Each number is 128 + 24 x the weight over its row's rms, rounded and kept within 0 to 255. Layers, rows and columns count from 0. The size above them is the row's rms in percent of the matrix's.

# layer 7 attention query, 160x160, rms 0.113, rows 28-31,59-63,91-95,123-127,155-159, columns 0-79
size [133 119 179  88 158 129 142 183  99 117 123 120 213 101 103 103 109 140  95 107 112  96 160  86]
[[124  86 110  98 141 112 131 121 161 109 180  92 101 138 132 170 101 116 154 147 101 125 152 131 122 145 148 130 142 151 127 136 101 159 182 113 157 119  81 136 155 111 143 185 126 145 168 110 156 164 145 141 116 167  75 137 144 115 135 121 122 152  89 163 141 117 139 105 134  99 111 151 117 116 103 163 131 122 134 113]
 [133 127 127 109 154 122 102 107 140 100 146 184  96 165 100 106 125  99 117 160 103 156 138 118 115 124 134 140 163 111 144  96 138 149 124 101 139 150 140 132 154 173 133 125 149 125 103  76 133 124 137 149 105 112 153 116 144 129 145 187  91 114 163 104 148 136 105 160 167 115 147 103 104 136 157 128 161  97 124 117]
 [134 111 141 107 111 102 127 123  79 127  86 150 110 112 142  79 103 124 118 105 135 130 130 103  84 134 119 133  94 103 138 105 121  97  91 159 105 159 152 135 100 150 129 106 134 129 103  96 119  91 133 108 145 132 144 140  96  94 125 173 102  77 130 165 138 111 151 155 120 127 176 105 137 144 178 119 104 150  92 129]
 [102 151 163 144 108 126 136 124 106 172 100 131 130  85 130  99 174 138 148 111 132 154 117 114 142 139 131 120 126 123  93 165 111 134 108 136 129 120 181 137 103 105 107 106 134 166 104 111 148 128 139  69 134 123  93 138 160  92  89 130  85 133 120 127 113 118 112 163 110 135 108 162  84 129 179  98  83 168 125 157]
 [103 124 125 109  92 128 121 114 140 124 110 181  90 106 173 139 127 130 106 114 146 151 125 167 136 172  92 159 132  93 129  85 125 134 152 134 186 152  94  97 115 138 144 143 165 137 129 114 116 162 162 145 115  98 148 170 103 121 123 138 154 122  88 119 161  93 122 128 135 130 126 124 135 155  94 122 137 132 121 126]
 [116  87 136 116 114 148 120 121 132  81 140 117 115 138 146 149 141 136 136 135 117 124  88 138  99 175 135 103  83  87  81 100 133 119 132 132 133 162 119  78  84 136 101 156 162 143 140 113 170 131  99 105 123 119 157 116 143 110 142 101 137 162  94  90 120 105 133 100 140 131 141 122 125 139 143  91  95 140 104 136]
 [120  93 108  59 164 144  96  98 136 128 139 133 102  99 150 115 172 146 150 164 146 137 105 129 156 111 158 160 105 108 157  79 130 116 119 114 151 173 145 110 120 159 137 128 132 159 148 113 145 155 171 156 132 113 117 138 112 170  97 136 171 180 124 124 152  96 104  85 144 163 118 123  97 131 146 107 119 117 108  95]
 [157 120 116 162 143 158 158 140 137 128 133 128 162 136 112 112  93 111 168 142 134 109 153 104 107  92 148 114 162 165 132 172 147 151 128 104 122 123 170 180 150 112 127 123  94  70 157 108 120 131 123 116 157 141 107 156 150 140 141 110 107 122 134 158  98 158  84 136 101 100 128 137 124 102 155 144 160 108 164 140]
 [125 133 167 123 168 208 109 109 130 119 116 121 161 165  98 108 120 146 132 145  77 136 157 127 105 150 114 122 132 131 150 131 145 114 142 153 116 105 135 141 109 163 161 145 147  78 160 176 120 128  94 138 119 161  94 142 124 132 126 174  56 139 123 119 117 125 144 125  94 155 130 133 121 155 124 108  94  90 162 114]
 [155 107 117 143 133 148 102 129 133 146 142 115 150 164 139 155 107 111 143 147  83 119 116 120 121 133 152 143 147  98 114 126 183 134 109  97 141 186 131 114 137 112  99 144 130 163 109 148 131 117 161 105  98  97 127 152 128 115 161  85 134 100 116 117 147 130 121 124 151 166 115 104 112 109  87 104 130 142 115 106]
 [121 116 126 133 128  95 117 108 111 151 117 164 143 166 149 124 117 146 104 107  95 124  90 109  97 139 110 125  77 119 128 133 165 143 116 142  83 133  97 102 152 108 164  99 145 146 117 102 124  98 156 120 123 161 115 135 106 131 140 156 115 143 112  90 159 113 127 133 191 138 161 115 120 134  98 116  71 107 114 109]
 [123 203 149 171 115 126 171 136 159 123 115  91 123  91 137 146 150 112 115 108 145 131 170 147 128  97 103 150 165 151 123 142 148 124 158 126 140 126 130 176 108 135 111 146 138  91 124 146 113 136  75 110 123 126 134 134 109 128 146 144 126 156 108 139 130 180 132 121 107  78 129 142 144 140 124 129 163 123 103 181]
 [121 108 112 131  95  99  85 124 105 129 106 180  91 130 136 157 115 146 112 120 111 135  84 131 115 170 111 124  95 104 141 114 149 119 115 159 116 143 114  76 110 152 144  91 169 155 119 120 103 125 166  98 118 140 135 140 134  97 110 147 158 139 121 102 147  80 146 140 161 127 133 104 113 154  95 113  92 143  98 119]
 [112 152 182 146  98 128 113 112 128 111 113  84 122  86 132 148 113 162  86 138 101 143 171  91 102 159 134 148 112 139 154 104 105  86 107 139 113 148 117 119 113 117 176 118  94 108 129 144 117 137 140 141 122 148  78  95 114 170  85 162  85 108 133 152  87 136 109 142  96 127 115 139 149 128 150 114 155 133 139 110]
 [112 144 139  54 120 102 130 110 132 153 141 109 115  63 115 115 143 156  72 115 154 142 169 111 143 112 171 127  85 123 116 131  93 105 101 110 116 156 141  91 158 140  90 135 116 135  86 153 167 131 130 151  88 124 148 115 129 146 127 138 170 149 135 131 131 102 138 109 151  62 116 118 185 114 167 142 123  98 114 111]
 [171  81  95  94 116 126 131 117 141 148 126 139  68 134 165 143 103 121  89 118 117 138 189 157 129 128 115 136 116 121 134 147  76  95 155 114 116 115 182 121 162 116 124 132 149 144 132 125 154 154 114 166 107 106 103 134 130 117 135 139 129 109 145 156 133 142 112 107 156 166 110 120 130 110 137 133 138 137 112 108]
 [135  97  55 135 148  55 127 132 154 123 111  82 169 124 102  88 137  81 126 128 150 128 142 124 116 109 148 162 133 128 119 122 123 173 137 111 141 133 143 141 119 122 149 134 110 153 121 111 113 103 134 110 139 105 138 125 171  81 173 172 143 129 145 143 137 109  98 114 158 114 119 115 112 145  90 112 147 141 105  99]
 [142 115 135 135  83 102 140 144 154 135 157 127 142 122 103 159 135 113 150 133 188 128 117 155 161 118 146 128 155 151 104 145 105 171 141 128 129 126  78 158 128 139 105 137 164 146 143 119 137 171 190 133 154 131 142 154 153 113 157  83 125 126 141 117 116 156 120  99 154 176  98 133  80 119  98 130 136 104 121 113]
 [134 145  87 145 152  87 120 135 125 148 139 113  91 105 164  92 147  97 104 126 130 143  88 127 108 132 110  68 152 164 121 141 105 110 125 107 112 145 140 113 148 107 109 171  66 128 117  98 124 106 127 117 104 135 112 139 141 148 107 136 103 120 155 148 103 143 126 141  68  93 116 135 111 113 143 147  97 100 111 156]
 [165  97 125 145 179 145 133  85 122 111 109 164 103 135  98 120  84  85 148 118 133 159  77 140 122 125 124 110 128 102 172 126 163 137 128 151 145 156 134 109 142 138 135 137 109 165  75 160 103 135 168 140 113  93 132 118 132 158 142 131 156 147 123 113 125 115 126 109 132 104 127 161 160 124 126  86 151  97 114 125]
 [122 123 110 117  98 169 137 133 110 156 108  88 141 138 118  90  94 116 112 171 174 155 133 174 101 124 125 150 157 139 133 129 120 140 158 112 103 121 120 148 137 201 133 133 118 103 120 178 103 138  97 144 125  72 123 108 143 155 113 141 156  95 163 151 122 122 118 144 150 132 113 134 171 122 122  87 134 107 125  97]
 [127  98  91  94  98 106 109  88 137 123 116  47 142 114 116 110 120 112  77 130 101  86 107  82 131 130 164 143 105 148 146 114 131 147  92  95 130 146 110 124 121 121 105 127 145 121 105 102 150  89 104 132 125 158 130 133 147 120  91 159 110 111 116 160 132 105 104 138 158 131 113 137 130 179 111 153 160 145 119 133]
 [124 142 149 102 143 111 106  82 123 122  99 108  95 101 156 113 126 137 108 115 110 112 143  75 171 133 153 138  77 102 158  89 139 103  91 142 159 133 158 112 129 117  97 124 125 112  82 110 172 127 143 136 118 114 147 147  98  87  99 131 129  95 151  95 166 133 147 160 138 136 120 135 163 143 128 115 131 160 122 160]
 [103 143 115  72 118 105 124  89 116 131 144  75 117  84 180 147  88 126 137 150 128 118 125 122 115 129 161 148 119 154 134 104 148 134  99 129  97 106 116  92 113 112 118 126 134 123 123 160 167  98 155 142 132 170 106 145  79 128  90 118 148 127 109 144 136 164 160 116 158 118 114 114 127 200  92 122 109 167 154 142]]
# layer 7 attention key, 32x160, rms 0.0923, rows 27-31, columns 0-79
size [ 85  80  75  72  82]
[[106  89 119  99 113  88 108 118 112 110 149 144  92 173 100 120 149 132 114 172 112 100 153 106 115 119 111 129 137 115 127 103 131 113 130 174 120 104 153 150 139 129 156 146 110 142 158 132 153 112 136 109 127 113 150 107 151 108 156  48 124 144 129 130 132  97 139 117 138 163 120 134 135 146 113 100 129 112 124 118]
 [146 159 119 161 130 147 120 132 121 102 177 157 134 159 119 119 103 118 100 142 154 114 111 127 110 104 156 108 130 162 127 103  94 117 130 116 120 125 121 137 129 117 134 152 156 120 136 165 145 155 124 175 142 107 141 127  98  92 126 159 164 151 117 130 156  98 133 144  95 128 114 143 106 137 147  99  92 124 176 158]
 [126 128 164 116 169 143 125 125 146  98  70 149  92 149 116  96 134  80 112 115 183 136 147 144 133 129  88 116 136 133 213 134 137 154 132 145  76 194 135 131 101 157 154 106 134 131 125 134 135 128 125 116 117 124  94 123 146 108 102 146 157 111 134 122 115  77 133 192 123 109 157 110 118 126 111 121  96 148  74 154]
 [116 115 151  99 110 110 173 169 118 139 122 150 101 117 128 125 134 111 122 123  52 147  89 154  95  86  82 116 126 169 119 126 137  88 170 128 108 112 112 107 153 135 177 134 100 120 150 138 143 118  79  99 139 128  95 141 124 149 132 145 110 139 121 140  90 117 143 169  93 118 128 132 122 175  85 117  98 141 154 117]
 [109 123 124 145 114 122 160 128 127 142  98 109 123 129 104 106 140 158 130 125  94 182 114 155  90 141 138 151 125 106  94 129 100 151 138 176 127 134 124 121 122 122  76 132 148 164 169 159 110 136 123 102 151 138 183 188 120 156 114 111 137 145 110 103 132 132 144 192 135 128 145 114  90 138 101 130 135 122 137 148]]
# layer 7 attention value, 32x160, rms 0.0827, rows 0-9, columns 0-79
size [100 102  90 104  95  96  96 101 101 106]
[[113 134 137 134 123 107 168 109 136 168 138 118  93 131 127 145 113 110 144 139 122 163 169 170 102 109 120 115  89 139 136  98 124 130 100 109 123 103 191 162 134 142 105 127 134 104 150 113 112  99  97 140 146  82 103  93 154 157 117 139 126 102  87 110 134 123 136  90 156 131 133 112 120 111 110 131 141  66 179 156]
 [165 141 129 102 173 140 144 134 121 176 147 158  92 131  60 149 111 136 171 149 118 145 152 122 141 145 150 119 157 133 105  92 132 149  95  97 120 104 134 152 159  84 107 149 106 101 119 145 131  93 122 147 119 163 110 124 151  97 143 128 107 130 104 149 137 137 196 143 161 175 129 151 102 136 151  98 106 150 109 118]
 [132 133  98 129 122 146 144 167 117 157 145 145 131 141 130 152 112 105 128 127 110  95 127 124 120 112 188 140 135 118 111 111 155 146  87 129 119 107 120 125 112 159 156 102 130 134 106 118 123 140 144 152 120 127  87 117 135 130  87 156 170 184  97 121  99 118 148 138 153 121  94 185 125 133 123  79 155 140 114 108]
 [141 109 108 136 110 116 155 149 118 125 111 109 162 148 106 109 136  92 115 142 132 101 155 125 107 174 125 155 152 127 121 152 107 138 145 132 116 127 145 133 149  90 120 130 139 142 141 116 108 118 123 106 117 123 102 172 144  91 131 103 100 102 138  80 134 113 134 126 162 179 141  97 116  98 118 176  91 110 133 166]
 [108 114 121 144 142  79 122 127 109  97 107  88  63 150 165 137 126 133 131 124 173 129 167 133 128 121  78 122  89 131 106 155 143 131 150 122 112 108 154 135 134 162 162 134  71  88 120 138 108 146 133 148 132 138 129  83 124 138 125 136 133 119 109 106 158 116 102 133 140 144 123 118  98 137 146 133 126 140 125 107]
 [168 123 125 126  93 125 100 122 156 157 154 146 131 112 135  93 114 102 116 166 119 125 128 182 117 105  89  88 117 104  84  99 120 147 132 135 135 111 113 135 111  86 150 130 151 166 195 149 161 135 133 145 111 131 109 151  86 121 115 141 103 158 107  93 168 125 135 160 105 148 108 139 132 153 105 124  72 123 126  89]
 [189  91  84 128 145 119 127 102 126 173 101 109 131 104 104  79 106 121  76 150 118 109 139 110 147 117  91 106 107 135 173 119 167 152 154 134 138 128 147 144 143 150 141 152 100 114 156 100 149 128 136 128 130  88 158 135 170 105 122 116 103 187 168 117 136 117  97 162  92 109 124 128 136 130 126  84 122 113 120 129]
 [144 123 147 162 145 139 134 157 141 129 164  80 142 159 176 115 113 101 134 120 134  80  95 146 149 140 134 184 157 113 147 135 159 125 137 148 137 107 150 126 144 115 107 119 124 121  87 135  93 117 119 128 110 160 162 119  71 134 125 162 127 121 138 141 168 126 173  95  91 161 129 128 133 164 108 138 117 120 114 141]
 [146 103 133 166 177 140 146 184 118 123 137 112 103 136  85  82  96 133 178 156 115 139 140 126 120 132 160 154 121 135 115 120 122 159 121 103 104 159 110 135 113 121 153 161  98 117 123 156 103 107 121 138  94 108 163 106 126 117 142  97 178 131  93 192 122 127 146 108 122  88 115 115 122 114 151 113  91 146 126 163]
 [127 111  93  82 122 132 164 126 123 180 148 142 160 159 166 133 162 156  78 168 185 102 127 129 156 139 160  99 101 123 134 168 140  89 105 148 119 156 147 153 130 144 121 136 133 135 144 134 156 133 105  99 109 128  57 129 129 129 133 127  85 134 121 153 140  90 156 129 115 120 128 168 102 124 158 122 133 112 136 114]]
# layer 7 attention output (transposed), 160x160, rms 0.0788, rows 0-9,32-40,64-72,96-104,128-136, columns 0-79
size [ 86 109 100  91  92 104  89  97  97  98  77 106  91 101 109  90 109 111 105  85  87  93  93  98  90  98  93  90 106 102 107 102  94 101 105 103  94 108 102  96 112  99 108 101  99 107]
[[117 133 129  99 154 113 107 162 169 140  85 136 156 196  85 132 146 158 162 126 117 117  95 112 180 141 110 123 120 145 136  98 108 161 146 122 101 148 148  97  98 140 101  97 105 125 131 112 123 145 115 133 117 116 138 124 112 104 146 138 171 125 154 112 135 103 136 144 136 133 145 131 114 127  97 123  85 149 111 109]
 [106 100 148  90 181 141 129  93 101  80 150 115 164 100 105 149 150 111 120 109 124 153  96 137 164 168 107 158  96 148 125 146 158 101 124 166  98 130 131 158 108 151 194 130 119 131  64 139 132 165  81 124 108 129 152 126  71 141 107 144 135 114 158 130 116 110 105 143 123  86 112 119 158 109 143 146 127 100 107 113]
 [110 115 174 136  92 118 125 147 124 137 116 151  89 156 144 132 109 121 110 116 118  90 111 134 144 113 102 145 107  99 104 138 126  86 161 118 133 158 114  82 171 119 146 125 108 156 133 132 142  66  94 131  74 132 122 124 140 174 113 111 121 126 153 109 126 111 126 116 141 135 114 149 146 131 134 176 151  99 137 142]
 [121 118 159 111 151 143  99 110  75  98 103 107 147  87 137 102 149 109 134 138 136 148  99 137 146 106 143 131 155 151  89 135 113 116 133 145 159 147 125 168 129 179 170 130 125 101 130 123 113 149 137 145 116 141 157 112  63 181 117 131 141 144  97 152 105 159 125  88 113 163 127 134 119 131 154 114 158 123 118  95]
 [148 125 158 126 159 110  96 127 144 161 125 141  89 188 126  61 159 114 101 130 150 109 164 122 140  92 137 116 102 149 144 124 169  72 113 125 170 169 111 104 151  94 121 131 133 112  91 133 138 131 125 134  83  93 129  95 106 103 156 119  90 112 157 125 158 124 140 153 133 120 126 136 141 119  74 104 128 112 144 154]
 [117 104 106 140 110 131  94 184 136 105 117 130 126  80 129 104 115  96 103 144 119 110 113 115 103 129 153 116  96 137 159 168 170 113 142 120 129 144  66 100 134 126 154  77  89 116 127 145 128 112 130 128 129 152 131 131 128 174  86 122 133 153 130 130 141 118 112 123 146 162 101 131 140 114 153 116 156  98  76 115]
 [143 119 116 136 161 103 124 117  82 128  98 102 110  98 113 148 154 174 151  66 112  89 112 144 137 145 124 131  66 123 121 140 120 146  91 103 141 116  93 115 156 101  89 100 176 134 161 136 144 140 128 139 158 116 105 103 126 134 139 119  98 125 126 181 138 123 143  74 101 102 115 115 143 115 132 126 130 134 145 141]
 [119 131 105 149 107 144 113 138 166 121 128 131 140 128 142 136 179 129 100  87 142 186 123 133 101 148 148 101 133 105 128  88 137  78 105 111 121 121 151 119 108 146 130 158 121 113 171  88 141 113 120  95 152 150 152 120 177 146  81  89 121 103 130 130 131 111 144  73 137 107 181 134 152 110 135 137 148 111 114  97]
 [ 95 123 167  86 128 190 198 156  96 129 149 161 129 100 155 149 125 101 134 117 155 155 102 119 124 133 161 135  99 141 106 148 162 110 152 103 146 159 126 149 100 137 129 112 130 127 142 131  98 127  89 160 115 124 147 150 126 153 118  92 128 148 178 141 143 134 116 132 159  69 126 146 121 146 114 132 144 124 163 121]
 [111  89 101 122  92 144 141  87  81 101 130 140 105 140 123 152 139 105 123 149 152 138 117  95 170 119  86  96 163  98 128 121 116 104 142 131 108 135 160 130  93 130 147  91 122 136 106 145 144 159 116 111 124 136 123 149 174  97  96 107 148 114 158 113 193 110 114 134 110 124  84 114 123 115  66 211 110 146 146 183]
 [150 134 147 145  97 157 124 129 198 102 155 122 128 109 131 110 135  99  94 113 101 157 143 161 139 146 131 103 139 106 116 173 102 102 124 110 129 100 138 125  92 133 107 112 125 157 116 104 121 123 105 125 147 101 150 141 126 134 163 103 113 142 105 123 165 158 130 134 116 174 133 133 130 156 172 119 113 152 155 128]
 [161 106 125 124  93 167 167 161 206  91 177  93 125 123 115 112 109  95 114 145 103 158 112 150 165 147 134 137 122 151 112 152 106 133 111 119 150 145 120 162 137 123 137 122 139 134 154 116 160 156 135  91 147 100 128 173 122 129 144  82 161 147  78 100 139 106 146 114  99 112  87  90 160 114 154 137 155 121 129 147]
 [148 133 101 116 143 169 136 178 122 161 177 137 132 104 138 136 156 104 130 158 124 113 143 128 113 166  89 120 102 157  95 122 138 146  95 141 156  80 150  81 130 118  98  92 150 125  70 123 125  96 137 131 146 144 120  84 153 153 125 103 139 104 150  63 140 138 137 127 163 110 119 122 155  98 134 109  55 109 101 156]
 [114 166 120 179 138  96 146  73 118  91 150 128 150  80 114 123 132 170 146 143 113 153 132 119 137 125 141 129 112 124 166 143  83 142 154  96 107 141  99 150 137 124 105 162 162 115 157 190 130 141 102 105 110  97 123  91 140 149 135 129 122 129 106 136 133 124 100 134 105 116  96 108  65 124 108 150 109 132 104  96]
 [131 123 135 140 134 132 149 116 207  95 157 119 118 123 108 120  89 142 124 132 145 108 163 122 135 128 143 115 141  94  83 154 136 141 130 127  64 113  92 136 100 116 112 114 133 147 121 111 158 173 139 143 111 130 103 145 160 113 103  93 160 122 145  90 117 136 162 120 104 163 107 103 147 127 158 124 122 122  94 135]
 [180 140 160 141 117  98 148 135 132 126 123 134  89 147 149 145  97 100 137 137 136 111 154 144 166 123 152 145  97 131  87 138 113 162 121 125  98 114 105 167 119 180 147 112 112 128 115 127 128 110 124  98 133 162  92 176 128 132  78 128 154 128 144 122  78 111 158  88  98 118 105 108 137 154 144 153 122 148 114 150]
 [ 96 157 145  96 150 119 134 121   0 116 146 116 123 103 131 120 123 178 112 150 167 113 134 122 122 107 128 148 124 138 156 138 119 135 129 141 127 111 126  85 146 134 146 135 115 154 144 114 146  65 151 104 151 129 147 123 141 158 141 132 118 100 158 139 117 121 152 158 131  66 145 123 130 137 155 116  87 114 105 138]
 [152 146 155 139  98 105 148  90 228 144 142 121 141 161 186 157  89  74 141 136 124 152 106 131 121 111 109 110 147 153 111 109 123 101 174 188 104 143 113 116 128 150 134 123 148 150 135 125 140 175 131 163 126 157 122 114 132 138 150 144 163 137 113 110  74 115 159 131 122 116 114 138 133  83 113 132 132 114 112 135]
 [151 151 134 124 136 147 145 201 121 163 134 108  97  75 101  98 146 155 100 140 133 117 165 141 127 159 147 119 132 149  92 144 138 133  83 124 151 107 143 110 163 110 146 126 112 142 135 109 139 114 128 158 108 134 118 150 145 149 126 114  95 106 104 122 161 158 148 185 154  96 120 146 140 133 165 109 125 132 117 179]
 [118 141 124 116 153  83  76 165 204 146 129 191 118 128 110 162 144 103 140 109 138 105 111 147 161 131 109 116 114 149 129 115 146 122 153 156 139 146 156 113  79 157 153 136 125 130 131 123 142 123 115 134 175 125 143 154 126 139 112 130  95 133 120 121 158 112 149 160 124  79 184 151  83 144 138  86 114 150 128 124]
 [105 103 167 141 119  94 102 125 118 129 148 154 137 188 165 113 170 137 112 148 144 111 142 135 120 116 130 137 128 157 165 186 134  99 105 147 164 129 133 101 146 167 124 125  99 119 176 124 137 156  85 122 134 172 115 147 121 163 101 128 143 127 151 120 108 117 114  96 148 107 142 108 161 133 138 136 129 111 106 124]
 [147 140 139 153 118 113 138 106  78  55 112 132 116 124  98 117 131 127 126 202 119 150 122 122 151  88 119 137 130 149 154 126 135 144 129 137 160 127 147 126 121 119 118 154 152 117 177 133 110 141  99 118 130 109 140 100 144 161 127 185 138 117 127 133 112 104 109  71 120 137  61 118 139  97 124 127 129 101 115 123]
 [135 114 124 103 118 112 102 129 152 187 140 159 127 157 177 137 104 105 115 129 165 158 118 148 125 131 129 162 132 151 107 132 166 132 165 107 141 139 115  98 137 128 105  98  64 124 122 158 144 129 183  84  99 201 101 124  95 137 108 110 136 144 136 149 144 200 123 130 135 122 102 126 123 124 123 103 146  90  99 105]
 [142 115 125 160 140 119 119 138 184 133 136 133 164 123 126 126 131 116 131 150 163  84 120 143 135 171 161  97  99 160 117 110 114 147 101 140 118 140 139 135 100 151  80 137 158 171 136 123 168 144 114 110 128 146 149 124 148  95 156 116 140 149 137 167 110 137 114 113 121 131 104 135  91 166 106 115  72 121  63 101]
 [133 142 144 127 121 118 157  86  28 133 122  97 138  96 111 130 143 133 139 130 133 131 177 126 166 134 119 111 148 113 140  90 125 136 156  91 136 135 135 153 152 114 140 126 104 106 140 124 176 128  91 109 158 136 181 148 145 196  99  99 141 122 133 135 110 141 135  84 145 139 119 132 163 121 167 121 181 113 118 105]
 [156 105 153 144 127 130 153 146 102 118 129  78 124 139  69 105 123 151 132 135 168 151 128 137 144  85 126  87 170 112  93  95 116 120 138 143 125 104 143 158 119 100 111  90 168 134  96 129 114 147 126 151  63 166 106 112  96  80 107 139 139 112 124 147 178 125 105 108 115 139 127  98 120 107 118  92 149 117 118  88]
 [129 106 141 100 147 151 105 118 144 101 119 125 115 104  95 133 118 108 120 121 126 106 144 114 131 121 124 120 100 128 156 159 112 161 124 120 145 113  90 144 136 154 168 161 114 123 163 116 155 120 100  87 106 132 124 157 147 130  80 161 120 126 131 128  92 117 101 144 139 202 110 172 140  91 180 147 115 114 158 130]
 [113 133 149 172 131 112 124 103  54 107 117 169 113 138 121 138 177 148  93 139 111 100 115 148 150 121 130 156 139 134 192 152 135 127 142 149 119 133 144 135 135 151 123 124 130 159 152  85  80  73 114 117 155 118 133 184 104 120 152  93  89 174 138 122 113 111 125 126 145 142 130 131 132 143 151 167 152 142 108 129]
 [135 117 122 140 137 108 127  66 120  82 156 100 131 110 128 135 132 115 113 129 124 118 143  90 171 127 127 178 131 143 109 143  81  84  92 122 167 134 133 113 134 127 168 107 159 113 108 147  77 151 121 111 145 115 147 141  98 100 112 137 159 105 122 189 113 150  93 118 127 132 121  80 109 148 153 150 134 124 152 140]
 [163 136 101 119 106 123 172  86  92 101 130 124 121 104 128  83 156 114 117 136 106 134 162  85 160 107 126 137 145  88 110  93 108 140 116 166 130 107 106 116  90 119 143  87  99 112 154 124 147 158 117  65 149 162 160 157 123 107 107 103 151 104  89 116 154  95  97 121 149 119  87 151 127 123 157 124  99 119 166 109]
 [157 137 160 114 112 139 114 156 182 155 141 178 142 105 184 145 142 115 124 115 150 129 109 139 148 111 114 163 153 144 116 131 118 161 123 127 147 121 110 126 153 106 157 158  92 126 117 124 164 113 159 112 106 162 105 111  96 169 139 116 100 115 175 136 121 122 152 134 132 106 122 142 111 156 135 103 113 130 126 113]
 [107 128  96 114 163  78 143  67  74  93 138  95 125 115  91 130 122 146 137 102  97 152 153 106 118 140 127 133 160  95 151  81 130 103 134 122 124 118 137 163 111 149 154  75 146 132 140 105  90 170 112 136 161 109 114  95 172 121 111 136 110 108 139 117 141  90 113 105 129 145 143 127 105 121  77 147 116 108 142 139]
 [131 102 113 123 101  89 140 135 143 182 171 147  80 131 107 118 121 140 145 124 178 164 134  90  93 117 127 138 112 148 106 135 150 130  67  96 152 100 141 170 203 115 171 145 118 123 138 102 139 101 144 100 144 118 136 129  82 180 120 127 125 108 134 160 116 134 122 123 113 112 117 108 125 112 157  93 156 123 138 109]
 [142 155 128 138 146 121 137 157 175  83 153 105 167 106 126 153 173 131 125 153  68  78 129 119 144 143 114 141 146 170 145 148 146 152 105 177 130 149  92 124 149 131 100 137 122 155 161 136  83 112 132 131 111 161  99 145 123  93  81 121 120 197 148 132 145 107 109 197 140 121 129 139 101 102  92 113 104 140 139 118]
 [131 131  90 128 136 132 104 148  65 161 147 177 142 100 164 174 133 132 135 138 106 141  96  77 154 107 154 126 107 115 136 124 150 108 147 139 145 131 114 132 163 115  77  76 118 128 130 140 102 107 135 153 174 162 171 128  91 198 139 113 114 128 135 112 138 152 139 138 125 120  96 102 138 143 140 128 136 167 100 131]
 [139 117 134 173 134 123 159 140 175 176 125 107 140 109 100 114 165 138 141 133 132 114 119  95 128 102 115 128 100  61 124  90 138  98 145 107 111 168 100 102 128 111 133 115 132 113 181 122 135 125 123 126 113 133 126 122 130 104 116 144 162 138 109 124 131 111 123 107 126 120 120 141 148 143 117 142 198 154 106 101]
 [141 137 111 114 111 109 111 106 143 106 116 130 110 101 114 208  77 114 147 137 134 133 140 109 124 123 127 115 150 118 131 126 151 147 141 144 123 142  95 148 100 107 100 159 106 110 175 154 117 168 125 172 107 114  92 103 169 142 128 137 135 103 107 121 148 112 157 114 125  68 117 116  89  96 102 120 133 137 145 101]
 [136 136 110 133 136 153 119  78 147 129 171  70 127 134 130 121 131 129  91 144 114 136 134  96 146 137 135 152 146 124 129 119  57  96  88 120 163 137 129 109 149 117 154 122 152 131 125  77 152 119 129 100 139 134 124 149 126 115 136 165 128 108 167 165 114 136  96 165 136 111 115  75 172 144 135  97 114 109 127 131]
 [148 177  82 100 133 170 137 123  91 129 133 151 119  77 125 135 126 131 142 156 133 124 120 126 118 108 115 123 152 104 116 116 103 138 112 124 113 104 123 136 142 119 105  97  78 123 170 126 121 144 102 104 129 104 104 149 127  93 136 139 141 129 101 132 123 123 103 138 118 124 102 142 104 145 176  93 141  83 129 112]
 [127  78 173  97 127 106 147 143 177 158  99 126 145  82 131 134 153 143 165  72 141 128 142 138 161  94 112 178 174 130 106 164 155 164 108 103 152 127  85 183 124 119 146 113 104 134 123 154 130 121 110 133 158 136 132  93  95 118 144 140 148 129 110 136 125 125 113 147 119 122 117 136 133 176 110 127 122 171 168 130]
 [125 151 104 130 175 109 119  90  61 131 158 106 154  81  85 106 130 126 155 156  83 182 142 108  93 142 145 120 167 102 131  84 127 128 135 134 136 127 149 140 127 121 168 112 134 129 141  99 108 140 118 134 130 111 104  99 119 133 128 147  69  86 140 152 117  72 143  87 129 131 111 117 110 129  75 146 102  92 122 118]
 [112 115 127  67  83 157 132 114 163 137 139 164  83 139 121  96 133 167  85 133 157 180 109 132 102  96 105  88 119 154  86 119 167 124 136  92 168 154 135 158 163 162 158 129 151 106 129 104 114 115 165 141 120 139 123 101  98 194 105 123 130 153  89 125 108 128 108 136 126 133 155 112 136 141 178 101 110 151 157 147]
 [116 119 124 131 148 152 130 173 127 100 172 100 138 101 138 122 152 120 141 100 115  77 111 137 136 109 129 126 120 173 148 147 156 168 132 177 137 131  86 136 155 111 103 139 135 150 146 152 107 118 121 144 102 157 125 127 108 107 122  95 103 172 129  99 122 141  97 200 114 183 128 108  91 135 107 146 123 124 151 121]
 [135 138  90 140 133 124 104 106  80 147 166 137 151 108 139 132 138  93 137 139  99 173 111  81 129 136 113 140 120  86 102 123 145 100 142 151 115 147  97 127 140 123 121  99 131 113 156 171 114  82 146 134 170 151 122 154 122 177 115 143 116 114 136 143 133 166 144 147 119 110 120 106 149 145 111  98 113 164 131 129]
 [133 109 116 164 108  94 136 113 145 155 135 163 115  97 112 133 118 115 148 122 129 141  74 164  95 116 123  93 117  94 114  96 136 110 157 134  62 100 115 117 158 129  97  91 156 105 146 156  99 109 129 156 116 120  99 102 152 115 116 112 179 153 126 107 182 110 126  78 122 118 153 140 143 123 152 165 153 117 113 131]
 [141 104 110 166 125 114 119 129 150 143 130  79 127 107 112 168 119 139 155 129 146  92 146 125 129 119  99 133 112 135 144 145 126 154 113 132 119 168  92 166 141 113 130 159  95 101 174 145 138 116 102 175 110 124 133 105 154 127 107 128 173  89 120 139 143 133 131 140 134  81  69 100  94 143 115 100 122 155 122 129]]